Weights of a small transformer language model.
Size: 16 layers, width 384, 3 heads of 128, MLP 1536 squared ReLU.
Training: a variant of Muon for these matrices, 286M tokens, 9492 steps.
Each number is 200 + 20 x the weight over the matrix's rms, rounded and kept within 0 to 999. Layers, rows and columns count from 0.

# layer 5 MLP up, 1536x384, rms 0.103, rows 35-89, columns 320-383
239,167,211,211,202,195,195,186,220,210,168,197,196,197,177,216,189,198,189,176,202,222,246,210,230,187,155,197,218,161,199,196,205,183,190,209,227,205,153,192,201,205,185,207,207,194,206,217,205,196,202,190,174,187,183,228,236,200,206,197,179,215,207,216
207,181,179,209,191,237,208,225,198,194,208,206,174,197,210,162,177,153,232,212,225,249,175,214,222,163,212,195,226,184,171,200,209,246,195,164,212,187,199,232,236,191,213,208,218,109,199,192,182,248,135,209,168,191,198,178,196,258,159,207,200,234,173,196
178,255,242,220,214,204,178,234,161,206,215,208,189,217,220,203,217,176,223,161,176,195,193,160,194,201,187,206,188,223,165,203,164,187,228,171,169,195,185,226,205,174,192,188,213,191,240,195,199,171,188,198,222,187,172,184,191,222,171,236,233,206,205,188
190,181,213,205,198,257,193,156,195,175,180,239,205,184,217,230,225,179,220,201,180,181,179,198,181,212,211,158,198,227,179,204,185,223,187,173,185,229,183,179,161,174,182,205,187,209,220,181,231,223,183,187,216,205,182,196,211,195,196,199,172,184,204,196
200,216,207,167,222,235,176,197,196,206,186,200,203,201,224,223,183,215,197,200,192,184,174,216,169,206,220,193,194,187,187,199,167,202,161,178,212,214,225,222,223,242,218,144,180,195,208,201,157,164,241,190,196,206,194,210,172,169,195,182,173,184,219,185
205,184,184,188,199,204,197,187,191,211,204,201,201,166,199,206,193,207,225,176,188,207,198,205,218,222,162,204,195,160,200,223,186,187,192,195,184,203,183,206,172,205,181,186,214,162,206,181,219,196,187,191,166,267,168,197,191,195,203,224,191,211,210,191
206,180,224,224,198,206,215,215,198,196,215,240,228,181,221,211,240,212,200,215,183,196,180,191,200,180,200,183,198,185,181,220,207,234,171,178,203,148,260,177,211,250,212,194,216,210,203,169,207,200,191,186,198,196,212,198,189,207,206,197,211,225,175,230
193,206,209,213,200,191,220,187,137,204,201,186,211,232,198,226,236,212,187,184,224,181,216,187,198,212,199,227,206,211,251,224,187,261,194,207,190,173,224,188,215,200,183,193,193,185,208,186,195,170,191,206,202,190,172,213,192,225,188,173,166,198,254,215
204,180,204,184,205,182,127,212,219,198,194,189,216,192,211,197,202,202,219,225,206,188,216,190,198,171,206,206,183,215,191,174,202,208,243,215,194,206,261,178,156,196,231,205,193,229,233,221,191,191,212,202,184,192,208,187,185,199,167,173,171,213,165,181
181,191,206,207,201,209,207,195,170,204,193,212,178,167,155,221,201,212,216,188,173,219,168,208,192,231,179,192,233,170,215,193,175,194,228,218,159,169,207,187,208,207,214,166,197,202,210,204,145,179,185,182,207,186,213,189,190,216,209,226,210,209,175,214
231,202,196,202,210,237,218,208,201,228,213,211,201,210,233,177,200,198,192,211,187,234,176,223,213,228,195,216,179,207,211,205,231,251,186,224,182,202,227,222,205,155,162,227,182,203,182,208,219,167,184,182,211,166,136,188,206,182,213,153,192,188,190,205
202,275,223,183,201,181,211,177,223,209,204,204,206,203,220,211,210,224,182,192,222,188,221,205,230,187,198,194,220,208,214,196,193,190,219,210,184,195,200,186,193,207,214,197,209,169,185,225,208,210,201,226,186,233,205,205,174,179,180,177,201,174,163,225
208,196,196,217,174,184,194,193,201,205,184,215,200,182,169,187,231,231,182,246,198,211,201,233,196,193,229,210,178,228,193,208,209,213,182,185,188,200,194,207,230,213,203,192,214,201,194,234,221,222,158,195,177,198,217,245,203,221,182,214,214,224,178,197
185,150,193,208,219,207,199,197,152,186,200,181,215,161,197,195,191,191,169,193,193,191,175,230,222,179,222,196,161,184,213,150,220,235,184,173,165,160,226,218,173,225,204,184,191,193,187,213,190,191,215,201,235,174,167,185,191,192,227,226,196,187,224,187
215,194,210,207,207,186,211,198,217,169,187,174,220,209,185,210,208,223,172,193,204,196,185,178,197,210,189,203,217,206,204,202,204,252,214,189,210,224,189,195,196,184,229,217,202,197,201,186,187,169,198,207,202,198,210,188,178,218,215,182,176,215,188,217
207,217,217,198,194,172,199,216,193,215,198,174,214,193,201,194,192,212,191,248,184,224,225,210,220,203,200,220,152,201,219,210,197,185,219,200,206,189,194,202,167,186,179,170,204,220,204,196,220,199,178,179,196,232,196,213,210,183,211,193,189,216,192,197
213,175,235,176,190,180,217,256,160,193,220,173,194,197,191,233,291,190,202,192,199,205,226,221,142,215,216,220,206,210,205,188,191,184,197,254,216,191,174,194,194,197,158,182,189,191,189,208,178,211,157,197,186,185,180,253,195,220,234,204,227,189,187,180
235,194,177,184,201,205,257,171,207,185,224,192,201,250,185,229,211,198,191,203,218,213,206,214,157,206,207,195,226,183,198,195,204,240,188,214,195,219,228,198,213,202,204,193,195,223,224,182,192,187,192,218,201,182,203,242,204,193,199,197,205,213,243,193
189,216,212,188,231,223,210,206,209,236,195,237,190,211,205,208,195,229,207,185,181,189,229,200,210,198,193,223,207,214,197,221,196,219,184,183,205,189,214,171,208,174,235,238,218,188,235,208,205,184,226,194,214,206,171,187,184,178,168,172,195,221,204,202
170,205,202,198,200,223,206,221,223,199,198,184,189,207,212,161,213,204,193,198,202,209,194,185,184,231,213,213,170,194,200,189,230,202,210,191,213,189,206,205,223,213,224,197,197,186,201,215,214,191,210,192,180,179,201,213,199,214,199,182,210,223,218,210
225,206,176,164,200,248,217,228,202,188,192,180,196,200,230,222,172,191,177,196,187,217,215,187,202,213,209,195,213,201,169,201,241,197,188,201,223,206,233,166,171,210,231,207,211,204,179,183,211,192,179,199,188,220,190,212,218,224,197,215,149,188,167,203
216,222,228,175,186,196,195,181,183,221,183,236,148,223,211,197,215,187,174,238,202,181,226,160,200,199,234,197,204,213,180,192,221,176,185,223,195,167,189,192,182,212,169,196,176,209,211,234,194,239,207,213,200,233,201,212,209,222,189,178,207,198,182,204
205,260,219,218,177,189,238,220,199,197,190,196,216,203,215,197,179,192,218,168,221,182,190,218,203,204,216,208,218,226,204,178,189,223,194,201,196,199,209,213,202,208,207,229,215,197,193,185,158,213,173,201,215,243,203,203,206,193,129,195,162,210,217,229
240,248,179,216,183,192,185,198,207,180,208,222,213,215,181,209,215,204,212,207,209,168,192,179,187,188,202,204,207,206,183,214,234,188,192,189,206,188,188,188,203,211,191,217,180,187,194,176,223,182,183,213,199,211,203,191,161,191,202,191,203,209,175,194
230,219,175,228,198,213,218,244,209,243,208,211,202,225,231,196,199,219,218,199,195,208,231,201,198,170,180,216,227,181,222,207,200,199,176,177,206,212,202,212,211,201,175,189,220,218,203,206,211,182,192,179,176,199,150,220,194,195,225,214,179,186,214,195
238,174,211,173,233,218,204,229,211,202,158,182,203,213,202,206,186,236,194,196,180,193,227,180,195,167,193,227,236,193,206,199,219,184,188,195,208,183,208,202,210,186,197,181,178,228,188,230,193,206,167,209,196,236,209,190,200,171,200,194,198,196,205,172
203,201,149,203,167,203,238,204,247,182,235,194,258,197,222,210,165,221,211,209,209,220,214,197,246,224,172,197,233,233,180,237,167,183,196,185,232,255,191,217,210,196,211,187,196,161,242,237,238,212,183,202,193,183,209,285,157,196,158,162,215,230,155,236
196,199,214,207,173,172,204,222,193,239,199,198,204,212,202,164,210,232,182,212,223,192,189,232,223,201,211,203,188,218,164,185,188,212,221,154,186,232,205,191,206,203,209,185,186,217,188,209,170,194,201,196,212,217,200,217,247,191,213,188,197,193,214,173
181,175,203,191,200,184,195,227,188,188,232,183,201,174,195,188,188,213,178,171,215,165,210,179,195,252,170,198,199,216,187,219,195,226,205,196,230,235,193,201,181,212,201,187,188,192,193,199,217,217,224,212,192,179,218,223,174,211,162,214,211,231,217,237
188,272,186,190,173,186,213,179,162,208,192,192,163,225,199,204,198,203,201,171,212,170,207,231,191,203,208,212,179,167,183,173,175,206,199,199,211,171,238,227,171,202,213,190,196,205,183,200,209,197,177,191,241,192,207,202,180,211,189,204,195,202,170,179
199,171,217,222,204,206,177,172,203,199,191,194,228,225,169,170,194,212,173,226,188,207,217,237,204,176,192,178,146,158,205,166,231,203,182,202,192,199,185,176,225,204,197,209,184,212,207,218,227,202,230,208,201,174,222,172,177,168,213,182,214,170,186,215
195,216,216,187,217,207,191,195,203,213,199,194,194,183,193,216,210,220,211,197,173,196,201,202,200,198,198,255,195,175,232,185,217,204,231,210,201,198,188,199,230,189,210,233,179,218,166,201,210,196,177,205,236,224,187,227,210,186,192,201,195,235,206,189
216,214,184,202,218,213,204,225,188,224,204,196,206,208,214,190,190,215,209,192,217,200,208,183,201,202,197,195,212,223,178,189,181,184,204,194,178,210,204,191,196,184,195,181,201,205,198,239,220,185,238,177,179,175,193,200,210,228,230,211,173,202,197,206
191,206,184,216,237,222,229,213,215,194,200,193,199,150,230,183,175,204,214,172,170,219,204,219,196,192,191,190,205,203,191,205,207,207,203,172,190,222,171,184,194,222,184,218,216,183,238,211,209,209,190,196,220,203,221,197,204,182,212,209,221,177,203,220
217,205,151,196,171,221,200,186,195,223,135,173,187,222,200,237,279,197,223,179,237,209,184,203,187,235,172,240,200,201,198,218,216,206,187,172,177,204,247,212,184,194,198,207,216,205,171,218,235,182,206,152,235,195,225,211,183,251,242,197,195,206,207,169
193,204,179,220,219,209,210,179,194,207,217,191,203,204,157,187,206,196,197,157,176,201,175,244,189,217,217,183,212,191,192,200,201,209,214,202,166,208,219,207,179,184,187,204,193,197,212,224,191,200,167,200,201,202,214,227,181,165,212,216,200,185,185,201
191,183,214,212,227,189,201,227,224,226,205,203,190,197,186,190,200,205,176,205,198,202,181,209,180,212,196,237,188,209,214,190,190,210,184,206,184,184,223,179,208,179,191,202,209,224,183,199,194,194,193,162,202,194,189,198,222,179,214,208,172,232,203,187
220,194,197,223,181,217,224,206,187,182,212,211,211,211,207,197,192,203,162,189,231,185,205,209,203,251,203,226,206,156,188,216,206,185,213,222,180,220,184,206,186,182,206,195,193,203,217,196,165,219,219,208,185,194,209,200,220,183,171,191,201,197,189,211
218,180,176,195,161,191,198,179,177,241,215,168,209,165,198,181,232,177,178,246,200,170,181,191,170,188,182,165,206,184,200,156,224,198,193,195,176,196,258,202,254,197,214,178,214,216,183,215,230,251,187,185,166,219,188,149,187,198,189,206,183,209,188,179
193,239,187,161,211,214,205,189,219,179,183,186,194,190,212,186,198,182,185,265,205,205,185,194,209,197,217,189,196,201,219,169,176,223,186,182,240,176,186,164,191,195,199,205,209,148,183,178,210,172,203,183,231,194,223,189,188,177,221,243,206,209,167,185
200,216,185,202,184,191,182,220,180,194,188,208,177,217,183,173,191,205,212,218,188,183,202,188,204,176,177,215,202,216,170,235,174,212,189,186,204,190,202,200,202,208,196,190,206,177,197,187,189,179,221,213,221,175,158,213,187,234,196,206,204,185,207,186
204,164,220,186,218,226,203,204,205,206,216,177,220,210,208,216,201,183,199,187,211,211,195,213,217,253,216,200,200,220,179,220,176,219,192,201,206,204,188,190,190,216,208,203,162,194,197,193,195,240,211,204,200,199,194,212,175,165,197,212,213,194,178,209
191,196,217,179,193,211,183,174,184,214,196,240,211,208,175,203,273,245,216,235,175,212,198,255,159,220,204,224,189,217,227,158,187,230,194,222,189,205,202,213,168,206,217,210,198,184,235,222,188,224,171,193,191,218,198,194,189,193,198,234,175,238,177,208
220,186,232,204,199,205,204,236,189,174,222,183,206,199,178,213,197,202,205,194,222,214,187,200,183,195,220,206,183,222,169,194,185,185,189,194,181,207,226,205,225,204,202,181,208,207,204,178,194,218,202,193,156,207,186,213,185,188,203,216,209,185,198,190
215,210,220,202,185,177,193,217,241,200,205,203,190,224,224,194,195,196,209,185,182,189,202,214,191,196,160,184,208,214,180,193,200,225,199,192,222,198,209,164,213,207,201,187,200,183,196,181,165,178,215,209,195,216,210,198,183,180,220,227,210,189,199,196
213,232,184,204,232,264,189,173,220,222,230,213,197,170,187,200,188,202,186,196,205,197,212,191,218,167,197,185,178,184,216,206,218,184,206,220,200,176,180,198,229,201,176,181,213,210,221,198,185,215,212,208,179,232,239,203,213,188,205,180,201,172,220,179
178,186,230,203,218,218,196,171,244,189,186,191,208,182,213,183,161,175,185,217,176,247,172,211,180,188,189,233,156,236,207,224,192,225,232,202,150,182,224,192,207,198,169,196,235,204,206,186,224,167,208,195,230,189,226,240,272,184,203,262,170,210,210,189
212,231,202,184,230,199,198,192,171,192,198,195,213,223,171,208,235,216,180,190,220,219,226,197,155,246,221,217,217,196,181,226,187,191,200,175,196,156,182,179,198,214,186,209,218,196,242,187,176,205,221,215,194,185,214,185,183,182,194,223,197,216,215,187
212,194,205,223,162,201,176,174,188,205,181,183,207,177,194,165,162,200,196,215,172,156,185,210,186,212,210,210,199,195,203,202,195,196,194,224,177,220,204,170,192,229,188,204,200,220,200,173,206,186,189,196,207,215,200,187,219,211,207,187,229,208,165,209
169,224,224,206,241,220,177,206,181,195,214,196,191,199,185,187,224,238,231,193,188,164,191,195,202,178,178,185,186,179,239,255,197,202,198,178,213,199,192,209,211,216,176,222,230,206,201,216,199,218,202,220,203,211,188,183,193,184,176,193,199,200,224,216
174,183,228,204,200,190,195,210,189,193,196,200,187,184,202,209,199,225,202,220,175,199,189,211,228,206,215,213,177,170,201,208,191,182,213,181,198,196,198,202,202,221,179,182,184,209,187,215,215,198,190,145,206,199,227,215,185,208,185,215,195,220,181,219
164,190,234,220,203,168,191,192,190,214,200,211,234,187,197,190,213,199,192,193,169,199,189,226,210,164,180,164,205,195,215,200,184,236,210,175,177,207,216,191,197,214,161,196,202,211,204,187,181,202,177,203,197,203,220,194,191,199,209,187,196,189,221,207
208,213,225,201,191,237,174,241,219,178,210,218,192,209,200,196,171,227,198,183,209,193,208,211,188,195,197,220,211,184,181,183,207,191,202,179,197,222,182,207,156,196,228,203,208,207,209,181,211,188,168,196,184,208,191,184,230,207,178,199,202,204,194,196
193,210,226,212,184,197,248,213,213,206,207,211,197,202,193,194,208,196,171,220,243,171,213,203,173,196,211,208,205,188,223,206,217,193,202,185,202,196,218,212,193,163,197,207,169,221,186,168,208,210,199,200,179,198,198,195,202,196,212,213,181,220,215,191
207,215,203,207,218,193,134,190,225,222,213,186,159,167,208,214,190,207,172,203,187,192,232,198,178,201,197,166,220,253,190,220,185,180,173,164,217,198,213,206,156,240,233,167,218,244,208,177,170,173,177,208,221,214,199,207,246,215,163,248,225,214,215,206
# layer 5 MLP down (transposed), 1536x384, rms 0.0241, rows 35-88, columns 320-383
215,196,247,180,218,207,219,227,243,191,208,245,227,191,207,215,239,180,197,194,190,205,224,192,206,213,151,172,226,203,251,250,225,220,212,196,208,194,214,200,198,229,179,192,235,181,213,201,247,210,183,202,197,179,185,213,167,200,192,204,202,179,156,199
219,221,168,246,211,200,250,178,232,230,237,184,193,186,212,226,217,191,203,208,236,193,199,212,250,194,232,211,173,232,195,223,249,184,213,214,185,181,210,206,240,230,187,212,179,248,196,191,240,187,231,215,193,184,164,205,230,191,190,202,226,234,191,243
223,188,167,243,221,227,146,215,176,194,196,227,202,200,208,180,187,214,173,183,180,221,209,184,161,171,210,203,184,213,159,178,244,188,183,212,218,204,194,218,210,244,177,183,215,152,189,193,197,196,176,215,195,209,163,230,185,210,197,204,229,220,228,220
181,178,201,252,217,259,246,229,213,212,209,192,210,192,201,221,171,167,240,202,200,179,222,220,184,228,228,164,227,216,165,199,209,215,199,183,179,191,188,184,199,229,225,203,206,170,185,195,167,206,201,226,226,212,193,210,181,203,205,181,160,221,212,204
152,176,213,195,210,218,193,180,202,241,229,175,201,221,223,187,220,231,264,194,227,216,213,194,231,202,192,200,199,271,235,205,233,164,177,212,187,240,186,199,216,188,221,180,172,169,177,208,218,176,196,192,190,203,222,198,199,142,191,196,158,203,152,212
233,157,163,200,208,222,194,189,149,219,225,181,234,201,222,184,197,212,211,181,207,199,206,221,221,171,206,176,181,185,202,232,213,182,203,202,235,195,193,184,190,213,198,238,179,229,208,185,233,198,194,185,179,240,191,198,209,212,197,154,184,204,213,193
168,203,187,216,205,170,205,206,208,218,206,207,208,203,205,219,205,201,213,186,189,206,185,209,217,197,220,209,224,195,230,203,185,190,179,197,191,221,225,201,211,202,173,185,219,195,201,165,209,206,202,212,177,197,222,204,188,203,214,199,167,223,190,200
215,202,214,238,197,232,179,194,192,217,167,236,184,221,200,175,202,196,173,168,206,223,246,191,223,219,190,188,203,234,265,196,231,220,173,193,202,220,212,223,190,230,206,186,202,214,173,211,180,190,178,204,201,212,166,173,188,222,230,188,199,188,195,209
213,179,199,214,197,165,195,203,235,205,205,198,220,178,243,176,164,201,229,199,201,183,197,210,214,146,189,244,237,214,206,257,199,198,210,184,212,222,207,179,199,155,215,184,185,223,193,169,185,213,212,202,187,180,203,225,209,215,172,216,166,194,225,217
221,210,195,205,220,227,210,245,203,232,205,195,209,200,206,218,179,184,168,193,211,190,232,172,180,199,207,203,228,193,219,194,187,194,196,197,201,184,185,199,206,197,189,202,187,192,182,194,186,189,185,193,221,211,229,183,187,210,167,177,215,215,208,224
216,194,206,210,219,141,215,185,181,207,211,197,201,196,161,207,207,214,201,209,191,169,227,181,181,203,183,251,209,248,212,212,214,172,213,226,198,233,201,196,225,210,209,164,234,216,207,194,178,198,185,220,198,245,205,201,173,186,178,185,155,213,179,214
194,217,206,184,203,215,184,205,178,221,194,178,179,175,224,190,182,195,236,206,215,194,181,155,174,177,225,183,211,230,212,191,192,228,193,203,205,203,205,226,174,195,190,223,205,201,229,196,178,200,189,182,169,182,226,218,212,191,219,189,208,187,220,152
225,201,223,209,219,164,195,188,185,184,203,198,238,213,223,204,216,195,199,184,194,218,203,199,178,206,252,200,213,189,198,199,175,199,208,226,191,207,190,228,183,195,187,236,203,153,200,178,171,183,207,207,161,192,215,189,200,190,203,213,212,160,208,179
187,194,222,214,227,241,173,204,213,201,221,168,221,197,180,235,184,202,184,195,233,211,206,158,166,206,184,202,196,188,176,192,213,219,192,173,198,174,212,201,174,188,212,195,205,210,204,185,233,207,199,208,197,191,205,175,192,209,232,239,199,213,179,182
198,204,220,195,187,214,187,204,191,240,199,182,206,166,210,214,192,180,183,201,160,176,203,198,187,203,195,210,197,185,171,168,200,231,212,211,194,205,203,207,219,214,178,220,179,181,190,237,211,219,216,183,194,213,201,210,189,180,187,225,221,203,183,172
196,195,215,232,217,232,165,221,209,212,204,171,217,232,204,216,184,168,226,192,195,217,204,227,254,183,187,212,220,190,196,206,206,231,195,196,221,236,200,196,221,183,180,211,218,225,177,191,186,214,202,214,218,194,241,219,213,124,209,217,194,233,195,260
199,196,236,192,228,193,234,207,187,195,213,235,157,172,198,216,220,171,176,188,191,230,210,177,198,179,212,198,196,195,195,196,199,176,216,191,193,252,235,227,173,222,192,202,212,219,215,159,184,228,176,192,220,200,246,169,192,202,182,171,217,154,220,218
193,164,203,221,189,156,205,181,222,188,198,174,212,200,189,215,218,162,198,214,217,214,236,199,215,211,219,195,197,175,197,190,218,195,187,220,175,188,194,217,223,200,207,201,200,215,234,180,203,184,164,193,198,208,223,218,203,174,202,154,198,229,243,207
193,192,191,221,229,204,232,175,205,207,174,192,188,206,209,226,225,161,247,168,184,202,217,206,213,199,231,201,210,196,227,189,214,221,183,201,204,215,169,165,235,225,219,211,201,180,185,201,220,217,240,208,211,209,223,207,208,179,182,228,227,232,236,171
195,196,193,197,195,208,223,180,207,199,212,167,220,209,233,195,183,217,189,177,168,211,189,200,215,172,235,181,176,191,188,220,203,203,193,197,247,200,185,217,227,188,231,200,187,187,212,193,187,197,223,204,192,192,228,213,209,192,178,205,248,204,198,196
229,224,216,203,186,223,269,199,173,177,204,198,213,194,219,199,237,204,166,175,192,186,190,173,214,207,191,222,184,207,210,190,207,192,231,213,175,210,177,203,189,193,235,183,222,164,198,236,177,217,218,197,195,189,192,183,186,184,174,191,186,174,224,189
234,188,196,175,224,192,173,203,209,169,204,213,227,243,185,196,198,195,188,206,187,250,212,211,186,205,187,158,199,219,188,211,224,215,175,142,203,175,248,209,204,210,220,191,216,222,184,200,253,207,201,184,200,160,206,224,234,180,230,190,185,202,208,206
174,205,195,214,184,198,194,200,207,214,195,222,190,167,194,229,186,195,190,199,224,182,165,231,253,225,206,199,225,214,193,169,202,193,203,224,176,190,246,213,216,190,194,229,245,194,180,203,176,182,171,180,205,226,204,205,182,198,229,194,188,218,174,215
203,203,232,220,224,206,196,207,207,217,181,207,179,153,219,206,170,169,211,181,178,180,166,200,225,241,175,208,193,234,208,175,175,172,174,198,195,221,181,201,221,214,184,230,196,208,171,184,204,231,204,205,195,187,216,208,199,241,207,224,190,206,219,179
207,186,200,202,211,170,188,194,174,174,219,165,223,194,214,226,245,182,187,184,189,160,154,169,200,201,216,193,209,184,180,244,216,206,220,177,199,202,174,211,220,195,213,201,200,188,207,208,201,240,213,217,190,223,205,185,201,214,212,201,189,216,189,209
192,166,195,187,246,225,210,188,187,218,215,199,205,190,231,162,214,242,155,240,157,222,239,168,201,152,250,201,235,180,213,187,197,202,206,192,203,149,183,205,201,206,178,177,198,199,201,223,192,188,196,215,178,208,168,209,183,205,198,155,247,196,183,191
207,198,179,169,190,215,209,206,203,185,174,207,224,212,184,200,172,206,220,193,225,179,250,192,201,197,177,190,219,189,180,218,220,232,180,228,241,214,200,220,202,226,212,162,207,188,217,214,232,207,166,156,184,181,167,232,179,180,181,190,191,231,196,186
208,195,186,180,181,205,226,195,202,181,222,198,171,192,210,192,205,197,202,202,226,185,234,182,230,213,188,170,205,187,203,220,210,196,201,182,195,184,227,212,195,208,202,175,200,187,213,176,227,192,194,215,203,198,197,166,177,216,218,217,153,208,177,196
225,191,178,234,209,199,175,173,191,207,216,190,209,191,204,164,207,237,190,199,209,204,214,167,193,217,218,215,196,190,190,199,197,212,211,218,214,207,184,179,179,223,197,215,188,191,223,170,187,209,220,168,177,206,201,203,194,195,196,217,225,210,177,212
196,208,194,175,231,246,217,181,196,216,180,177,167,199,215,189,202,191,196,161,183,200,212,193,224,181,215,198,210,154,206,214,212,169,183,197,237,175,187,181,185,204,227,203,213,166,204,235,183,180,207,209,223,224,188,177,202,223,203,172,182,168,215,189
211,178,209,213,224,189,210,232,204,211,193,196,210,185,252,161,187,165,183,228,223,179,183,192,199,219,189,196,207,210,212,222,192,224,201,197,185,199,216,195,242,184,201,238,228,196,201,219,173,210,208,206,160,212,174,211,218,167,241,193,196,195,163,194
184,181,177,173,232,214,196,199,198,192,210,194,204,228,186,234,234,209,182,176,206,224,244,196,191,217,160,242,203,224,203,223,192,203,204,217,177,171,161,223,206,211,212,206,230,207,178,225,182,201,215,181,214,197,217,175,195,209,181,176,195,221,206,223
217,177,180,211,220,188,196,247,204,185,208,177,199,226,201,244,197,183,229,210,196,201,169,196,218,190,186,175,189,225,177,195,204,209,206,205,177,180,212,217,200,205,188,193,203,191,188,195,160,203,189,174,198,198,203,182,216,198,158,193,215,184,191,190
200,186,188,177,194,183,210,202,220,185,194,187,200,190,213,213,216,210,211,183,205,228,221,200,178,196,178,216,216,221,214,190,217,206,186,165,204,227,201,194,195,191,187,196,204,225,209,203,194,176,180,178,210,191,186,176,203,194,169,208,226,229,225,168
200,227,174,229,190,191,218,187,161,231,190,156,187,209,225,197,239,219,183,181,186,207,197,207,223,222,192,223,183,173,179,203,164,148,156,182,206,156,218,223,186,176,202,198,175,200,192,208,230,216,241,212,203,230,222,198,167,232,129,162,175,195,198,212
218,182,210,255,209,195,212,225,202,173,176,148,211,204,171,235,172,202,207,199,188,188,192,222,192,169,200,215,178,227,206,239,185,205,234,185,211,208,201,193,234,193,196,204,209,198,186,212,209,200,162,169,194,187,233,190,189,190,183,176,235,213,238,182
221,139,188,224,204,223,209,230,207,200,225,182,197,218,190,228,212,186,201,212,205,191,196,156,209,190,201,191,213,211,197,159,225,211,179,203,191,215,189,194,224,203,229,202,183,203,180,204,209,211,194,191,207,219,197,157,202,174,179,194,211,217,193,174
169,190,207,206,219,194,235,236,173,196,235,171,205,221,196,182,199,207,206,193,208,204,209,217,229,188,203,196,232,213,187,188,196,192,228,153,194,184,201,202,224,172,223,199,232,184,227,211,196,202,196,233,199,181,213,194,192,200,195,191,191,221,206,180
176,226,209,176,163,226,240,200,218,208,223,194,169,184,226,186,209,201,225,236,177,181,180,190,171,185,198,165,199,204,213,152,208,219,221,175,214,200,203,210,199,203,192,192,183,199,209,188,184,217,181,171,185,181,188,194,217,177,199,180,199,168,230,173
248,187,170,209,203,219,213,136,236,217,209,167,221,179,177,190,200,182,198,153,221,181,178,236,218,230,189,180,154,194,205,194,191,242,221,188,175,203,191,196,154,273,171,199,200,195,209,212,220,174,211,179,205,169,184,184,180,222,202,181,220,191,188,203
217,208,228,211,191,180,204,213,181,180,233,204,184,201,191,170,187,212,196,186,184,207,209,212,202,188,155,204,201,200,175,221,205,210,237,213,172,218,212,209,185,211,205,212,198,208,166,195,203,185,231,218,192,211,164,164,213,224,168,180,193,221,165,195
208,204,223,188,190,212,194,179,178,217,223,176,205,209,189,205,199,211,189,202,196,194,182,207,217,226,170,183,185,198,222,202,220,195,198,210,191,184,215,185,178,182,188,211,179,200,199,207,187,181,188,193,233,225,179,207,201,193,179,219,213,213,204,217
211,219,185,228,175,187,180,210,172,190,190,193,231,235,186,194,239,179,209,160,187,201,202,216,185,230,174,227,184,188,207,207,176,184,219,219,186,163,192,202,181,209,202,183,216,213,214,203,200,196,236,199,220,195,198,191,213,211,208,219,197,209,198,203
192,251,190,218,196,192,192,214,199,183,178,219,205,213,222,222,221,184,205,212,205,214,178,189,224,216,208,169,196,200,200,196,193,199,202,218,208,241,193,196,180,204,201,179,204,197,178,213,191,204,212,217,194,196,219,191,207,201,221,214,205,200,214,203
188,207,191,217,206,216,180,199,219,173,198,184,204,156,236,216,221,197,203,211,183,202,220,188,195,216,177,199,208,187,166,213,167,188,202,201,221,211,191,221,193,177,197,216,215,193,202,198,190,162,198,180,193,198,153,161,271,205,207,206,215,171,220,189
194,160,205,200,215,185,232,241,206,192,164,183,186,217,256,161,172,202,223,187,206,212,131,205,210,242,224,196,214,162,215,230,184,180,181,197,198,204,199,238,172,173,184,199,175,223,215,195,188,177,262,170,234,230,212,213,205,178,212,157,213,208,181,175
201,222,203,202,206,171,204,181,199,166,197,209,244,213,196,205,216,198,151,250,170,212,210,193,200,181,203,183,172,172,167,204,181,252,204,211,173,177,165,171,191,187,194,176,205,185,228,215,230,170,227,216,228,162,187,210,203,174,211,224,208,219,205,194
214,183,207,179,244,200,219,197,183,228,203,195,208,193,204,191,187,188,151,205,222,211,225,215,230,215,190,218,163,166,204,230,200,194,220,205,182,171,228,180,230,217,172,184,180,174,213,215,200,189,185,158,184,195,217,173,204,188,187,234,163,213,214,210
175,197,213,221,181,177,199,230,202,222,218,233,194,186,212,215,205,178,179,203,201,211,203,200,214,194,161,242,194,195,182,231,201,203,173,202,216,185,214,206,221,223,224,197,218,198,215,165,211,175,198,222,193,192,199,199,198,169,217,196,203,218,197,178
191,203,213,207,206,218,205,232,218,212,233,217,195,201,219,241,209,212,174,221,204,231,179,192,197,191,229,224,198,181,202,228,220,210,217,222,199,192,179,222,172,207,208,191,209,214,191,201,208,181,182,188,178,219,176,201,211,206,204,194,215,209,208,176
183,191,197,207,190,171,234,186,206,192,180,199,174,198,206,246,205,173,175,182,199,186,179,209,205,180,232,193,193,201,223,235,202,212,203,213,190,181,204,194,230,209,216,238,209,224,191,221,229,193,224,221,203,190,207,220,170,173,226,200,170,203,203,162
228,188,160,192,196,225,182,203,180,208,192,183,175,208,204,206,167,221,168,204,169,201,214,188,216,227,203,183,232,187,196,175,212,207,193,213,213,193,155,222,214,205,216,188,224,203,176,218,187,207,216,211,185,191,205,207,171,220,190,219,198,215,213,175
191,201,192,183,191,182,202,191,206,233,167,196,232,206,215,225,215,205,238,194,190,224,196,176,191,176,217,166,203,177,196,192,169,156,169,205,199,175,198,200,213,176,198,180,200,205,214,218,203,170,200,169,161,188,155,222,175,259,209,197,189,169,206,207
238,211,192,212,237,199,214,183,217,192,215,181,200,192,207,188,214,212,203,189,233,207,197,231,156,220,209,187,176,208,237,212,182,194,214,210,197,184,181,197,175,196,191,169,190,194,182,166,243,170,165,216,204,191,249,163,165,199,221,178,243,227,201,189